From a checkpoint of a small transformer trained on Wikipedia: width 64.
Each number is 128 + 32 x the weight over its row's rms, rounded and kept within 0 to 255. Layers, rows and columns count from 0. Numbers have three digits each. The size before them is the row's rms in percent of the matrix's.

# layer 2 MLP gate, 256x64, rms 0.122, rows 0-99, columns 0-63
113:126136155139169103178117105122088119130139101103120137106147134135137123145075117114068087140154053132168127188094118184152076143172123175143097142081096071165111091157094071071121083119129162
104:154142171171076100115170157114107125105114088116101165150121112150109148104126177107133192136125097158102162184128135096080135174140156161099103123116173094202061088109164129114071124138106187
096:166117136082146134108161155132111134122079149168139146135167105112152120162090122131107205090087065085124107146143146158185104167106139076160069144138152048114107098119203099099150148146137113
110:086123128109196079087148141118122129150115083101103152084099110088059102122100118103143069174157107148091149163161072084092105123137152115092098197093108144164089158105123068140112132138132094
113:169109122110137107170113122108173118209153111125157178131155206132137161106148109134211143084149117147105084168126062118202111137103160127166139131128121116110119060137101130136121117169121177
098:127144148116154106131081117170185114139169094118134124103137167120162122135096140116159141148149163161077126157119097185097142185102125196180130129114099100110193138203101079138122102116215129
096:100122141141070137153130160117064102100052133175093104139100080109098148198085097081097174164132155152167117148111129151139169088124106144165130226111139164138132143122158142132112121163143119
104:114142106093169118116042134073110132109137152073136110120110143107116139067141146193133114080101180081163169117111150092143161106149117150129135154155099174171086091113181190185109130140106121
090:137134137132063142150142181159156081168111215136157178130112106110137157100123117051108126182172117091143107124141069178191137135137118151132106090177147142103128086146170094097096125146147108
116:126117159133142097102119181074188148147138173145110165158084127140188153076073127117136165116158113099156104123097158082138102125129140165063106107132094159146130038136103176164149180107133145
101:114113157213174102139126126144127107084131140105161152087165133092047119098141143067158147165138116129135145127127099119153153146028172123108132094173134104102196131130163157130163148126149171
110:116150143155180113126090143170159137153108121149114191105177125128144081115166174128143111148127120188100097130120159131170069117170195079106155134155119173148146165123171130065216141135122110
073:129082129158190155161115138158140084159202105134129138136119140132129180075076181085113169098128108120096179171105073137129135199175145125123124160134054103159151158126149086138129151157125128
086:110191030163157082091103149158149131095138152172158125163101141158156078161145158115187099154120132102063170117100180086130147168169118127092134132091135127162151124115138164117121157136164095
093:111142106114124106181089090135095109085154150143125154170158136131131104185086110100160170081119133161100113072115170121127185100085146120162070183107122116092121126127174136211173092095110164
103:114183132109100117096140094138105064184169075153118080130140143152154111197096111113153062105188149162118151109144147122121125189122120127085162151127159089131138129091123096101099110184201122
104:108133114109100119071098108126155069132165132108149209098127189106130101105158109137196105127171091183080153124163150115155203140145116124115163113127111120170118057144161160098152129134172106
093:105122161161103128163140171108146104170124076170163141118111120134176120147081168146109110091118098128088137151117114113125164103131202114213107124145078106101070092168144148123136092125217167
106:099082126099148085199080139125145154095113146152156180138082143111116102212178139182103141088129109098131135174125157117126151100107142115071201156141135151152153154095128089161070104118131105
096:133096154127162110138130137136130112134126129169081214162152182112123121069134199085159138158153165080102119174154134121188129160151118131082114119109177125135085084208127158138143091136155091
114:074166085186089140148140135090153157101142134139127166131091181160139095116143136105157132126136144137093128133102124108173055112179075178107156163150086156131112099137132079167072142093091055
093:117121116102148169054069143083134217125110107123096109120120137065136144120131143151117087157120122141135100074077096146090160176105138069153103107092095104169092140097110130145174117186092113
113:139122114109121130102095138092102147146151159067123141144061189174114136132125142096187116117139168107176057139143103152134068197098136125109080128122143091125105160170048156092108146113169132
099:183133160138140059110133176097176140126167150115137088178158158094058112090132143092130140121109131039164133149125147132115112133126111046116128127075111102098074075122128147139095096156127155
122:129155133084092172129141094108184146111146122124113174161190185121119129056148093106137152155191141089138128172169132102144100097153100127062126171159154087156132067104096148130086104098094104
102:170190131128167118095086079168099118091155141094140113121121128148146079110124199123195182136093142065115154145078114113127156123079108078143155161125108117127113112110157124163134173163161056
090:179098161144106129095151178104175129151192177128149143172140177140111111135097138113179128143150131106160111092127113082125156155093092167074193202124122143155123045161126115129142111176125114
119:153086130101147175131107100116152138136164109074076119088147093114117124110103185127149108104098086126165099080137087186123182146102149129155119095149212085137097145121109136109058103200137122
099:111108125122113099104095104136107067084108112114142114091159099117111132144134085210163087105122093130165160199130132102126186120099055178162099127122174101165105156061075100129125099122114122
098:140165135090134084125138158110131135212107150128101143157126146108086076181160122153103065147096169110107094184165165144135109124151140141109081107114142162071155160114126080068111114055157151
103:092150123130126179099115160135119119192238141122131117199106120172156102120115141146086157095122110136189145144142132161148070097064134130084099165155098118102120079088152124143162161118120146
096:131149163094161147139145164136162128081096213202151130157090148228116150163086136071084149137096124099128113106109184139157112111124125178138125119127103140114130099158131127153101140183090157
098:084099143095111132092077109080038083165138152183116135109117085169109156158098104094095131155121095106177123104080095119188128095086074096164110125168161160142119105126152111148133162140093125
100:181157106101156141116128124071190118115127081152137129145114178163135123106130160154119250112181142108074142190108107111109110149171116108105196105141112130092101105128122123140130155106088155
098:108111123146149149146129121183157156151146156146129178132111147139158109114083135133053168080127103142167128047114145090150103092126135140044093154126125198124094097120137172114092204133165122
088:129170146093121118092039062162094156108089105140083151123111091150175167151103083153113147128167137120138155101094069137118148094147112154121119081167187117166154133163130180089129160084134097
101:106112163142161119091136171130153090144106156116093082116121167177154085108179160146131075166198100134117124191129098089137178198129109090078182179101133153112138114148139157114102094167107127
097:077151153177125118129170188158076152142100098144097152190099124105115109093133111101107168140091129168196154148148120176059129128124120160134087127128085142157117089046160175104129143099112132
083:104124159117103092082141118074108104158107158128140129118133094113139131153153192168123154107106167107132134162118099136198148086138107154093112068117186150103176136095113118135049181134069060
116:137137103102152124109130126145182090191132093130188099064136160126094172118111146080180081107137122130071137126103167106057143137089141114171141183106113143095114161191150111143125097132143194
103:149144116102117168194130132080096180149125099100107158163152109086164157135171042140111116157129135120198101151124117102106085097096145106088116105120141130132129083075176073121073131071150134
086:141157114099183107171122175118159083138135139142142136127079073208118125097109171182100163120214113142144153140092099136090123133134145183178087131135093115109172124097138095139175116097135179
092:150123169127142095137085144064139135064186175127112186160110072131124196116074137125128106112100138079117133094118155111155115134148117138130110055188204112172114114146151124134165147109149157
083:114066117183104127156064142095119143162128127106145130098182142114146097134173130081096132152151171055154132028127191113164073119156102128106122135145146133171123141139136074103118156153151155
102:151096113102154163157124138127067157104139121107100151120155107134088118164136149161173208162118119122116089127078131111140115121097086180133109110174160104213048111124097136184129137174153084
114:092181146103097185156122098094087140164088106182146120081144062110207143104147108146119115171169134172193177142116126115118145126122134099133123145149136118218100109105134135148148084136149090
074:132109151229159128121165116116074143138154075144104097158114108118154088126095138046122094113128103185098094130110157072104191152141113088125130160124092096094134134127132161162143172129168175
096:158075109115133103098158122087133173116118187140130139169073120081156158108090114138126123192140162128114165075099117122134129085163218160153112098065113123084151142117151113159144181094080122
113:149114137197106142097144130145084067148142109183154104121059141128134107181114123108145128106124136125118108106136143163084152127119118097083130117102128135122158134169106066131133156231104033
093:146156102088098125130082102124097149129174108142139156130093083105085054106125163125155143140103165113088184038104143082106047122135073150150188123127138125109134148122131128125120158088185116
102:088154124112099095119091120130168144044089134102065130071115130155106179111111113086094122118121116134051120160158163136114118165157111144212125118150147147182170156159126122154187140147163143
104:124155197095134092164157091154168182122168122042094145104142109091120108141107079081146144133156035157080149087167142118114114099094088091103132091131165114158137147133145141102157146148142123
131:080096153174099145172172091123087112178140167119157112120139108138137125153140132147122098134103144211135139094067091184128121056097148115104154182059147177122152166160110157087113138104138125
100:112102095084167103142112151159117166033165136082099099102125140148134095119119170172105081163087116160143164137170138133127097160131128138145147171038149134088153114127142171095080158160169151
108:122135099072120101147054164141167186157138108127125122110145115084113131151193153102196126164133140121169086097105149128118136172117133136170129033142140127118132133107061114107125060152098166
117:109116168134114155122197113115108183091175146150083187147063116140144111102169126120025163148122116146163138123110110125143112153117173125145141137141151154104080137075081160081147107085082147
097:188149147166135146084137092152153206127112186120194193124162113161204129136147132151162108155128163165131099140116147123080088140128174154126176138134087149170095119142182157114121133104090139
102:101145141100150118093114155132113143155142164085154113072110110145135134171144144060099101134149122074141103124104164110060096126078099154167095047163105099092206151132161107063137141121125161
109:105098123108117080169152098125154105151096134124146097134134198136143101111118118123064179100167106116090117085161106120150151092106125070111132146120116098039182134152146089199098166117188144
115:091081179107165167160154154111154116103100119133077178121135066152112118164091148158102162130110134023153110132154138159091131176079100127162177112154122104122116111108104125166168140174170156
107:144150170152162117146180137170083091095100136121131123121077108151135126150104073142146082119125093130161156122144107121047133108099109117200142142142100168223101114142126170095181124100183143
095:124142121111162100102125060107120085149147085066087133065104155095144090133145178126090152164124104121103138119163096149177177113081137134132114091147101136127151172099087158122150113066219119
108:094105147155187126102129181106170090095135095171111203125097092057091149075123114138073111158166136135165140167144139127163084103111130128156132091135095116135129074122124081143155061177141120
088:139118124151149114162101102171075094158139174139161191142108138116077166125124162129103071103085188164079132089127124105112096121163093171128128155127170118131124110156168098206136134198177106
107:133188135086092120144110082096153119142139159098171128111102131121120103116180173175080112078138123099203109158062100121085124145057089152121162187183106126130124130096109134126145105179151105
098:136124144134093146116118167149093137111173127069123178128105184081127084164137146111076111149121071150178113092160104087092095127117058087149125117115125093140101091131145084158148085208170101
105:109114159107167123106175151061116143107192127200175126158110192146177141140179117154062125087137149121126122181072127124095134148089128123163160153098131182145086106117129165110136148135146077
087:078119113095144111138100129141133126175139109082092160146172062109125046134168182096138099150126067185123148088127124133160087164098082073133165089090098122149143171097138165105121141171133108
088:135136142081145127116126113152156110084158143048147117140154174172115096129171163138043107132104129121122190168168123189094071107112090147124156114108185135164147174102187100121153156127148125
097:072082149156153089122130124149099167136137111112134150078087102160200125135114121114140110099150194111169066114083097164138062166141147194160121118181089123128082121107158113112145167128180121
094:143135080143148140107161141164124092149074120100140091138205136085140138125138135140104207086125113163132201162081133168079111089126166170140080141091120072175140114064116141127116139093120141
109:151075126137116131126148225144143145119150147128156124158180141171166100110108103085112132203129141124192103090111178159115084093075178132095128143125064133138091086117113139139134163121156076
090:079138150163104146156135124154107101119180125141121127120136068194134132183097132152117141173138127086142126135136120188125107090133179182110129065209131097106100117104116053092157082125101087
084:175161125120146156105155194134171141141133076113156167138082139147137083131135153172139114110061139164123147143194130090073118148128164099111129102066126089177169114196088120149132077145138171
078:074112115170139179109123115113144115144126107159050083090128164096129113123146160169184120108108112127085100169145077128089102187080190130172177161131109134066136074103092131137111109134164133
106:132136134091055133169126167148157153160152092146120161178103161109088183106085157167138150151126174143073140131100118130080110090114159158158130127160044168118129108119174108110179091070151133
096:149135092081140139152149090193082087099085196150160128123172060157136143109135155162084152123132125126131183106126133124220100079159090112115171154095127127164135122118157121065119116148156129
101:189091071179222147101123080092132125102161087144050094091088139082132100139080173104129150130131081114148139154159145178158131147116173126135101116158127126140118115158112133134138171140174132
099:125130130138047172202092094122165110061161076168123143114123169100185113146165162105145128098111069145117087121136101173125131124102199107141158138126132144130124159100099084146080088097137122
095:145195078122110117097159140133126157095161144165145132096106132181117133090129169127112157180175115201084090167124073183128159149110158131144131144077137066141162137119168108103147143096063160
097:121128139108069165132101164120132146117189084117124073089160082133176095170143124148123057074108190141170097102134116076121175110104140115124090090118114124096087155096144114133185159131079087
090:144103142155180139127152106132087066106116156194104151122164159188150156125080106155093138127120150067121146164140132092177149088175169145130126146114105133105160133104141094138083080071044135
094:165152104097163146181155162099133116087069162078095179128096091101138137125117139126147162161146171075167108138175097109094117111086103110115086157129179152095077189205137128146134105114117152
095:082121127144115084140109153110139163175139180092154091120056183154174095182151093130161119126128098148147152106132156113206141068125167105111180138129083182090150160121107160155156125137136172
105:116114120141191098196170180105115173140063113135155160131118210151162097159123066090170112106096138116132118124128110151166093087082177143118108180104145100149114120136113188093162120137125124
095:091102123084107132130143122130097103120158085148060144098115097092077126099152180062104129123126094117124129121174143132150082078191181128162150117135090135119129100068127085122221146114108160
112:145115192147124038160170176119190144119176174153130148116127178078121132079091121127170123124134143129143135102088134123098078133116133150153092133142154065133114044103157159088134102134109097
094:109100190092133137199149128083153105116165159128209169085094143178168101126113109145120102092115161135154128077080171113062143134120102135116066111164128151113137179145130137117072116159153122
093:130097154142169147127144155165140108161159197128153106075122101106148113112085138153053165098176137126146126143109073067125086123118189144093146109087086142151121122107146135097163211157080142
091:173184139089163025130091112061115146126128136150183097103180073105107161163118167103172137112098126181101118101091101098145127126115111161128117154144118168118107066133134133127094106099144085
094:148116173142151147104169140134122114166098171100107158125179133173115176092163087224085120144191151131149091100124059156127136125072156108108118151122171141128171148077127105110076116164113118
093:125082117075165138148152098114154107110146075113110128160115136168156172089083196156146131133145127119117067170139097198090104096150161136134150100148141135194096154164089132187129113155111057
101:143120122117137136177131063158083128165130070103095132099173129161136078140131105130120164112131084089156124140061150125156171113106078148131110080099089115128144169190152178112072204131164130
110:136084111171095128060159121078154149121129084144162069098060150120160128109080127121147087174171154111153154190111133152073122119097127090135097147079072143100140153090107131125097141147154184
100:121123142092116094096105186164157116111148150143168116210060179108139133121130179090140121103139125145177087114181154079147115106113196106158177119136153165084164109150149120106118077107160164
103:067137159095155106171158128116133118150133078128072097109114147119130194142139195141165134133131092125087132130138109156118137157151175088109096097130179120203159187104122057171144140077120090
111:140148155095127131107143171117157118128171154110197160152135096153095144064167155053137134087092147103195103112091103096114109127118137115125209131118159132173157115130182118159130144210144132
115:146143127154155127154086127135115106079027112137109134145178109194132144138076105114083134118123092110170157155124188137133159045155108121184126094134098125127163214125137147132147105123151116
089:151122172098176141148129099076092128111066103080109121094169112091131164092090091162131105155157110174132155109132052175103097080138080127175100114139164084154172072144109109126151091134110146
102:106106076154071171123147167111069142177179152118139133162114123086123165136127133101203155150105131186138186110174085136112150128137121146155091173140144115139094127058135134161179105117107068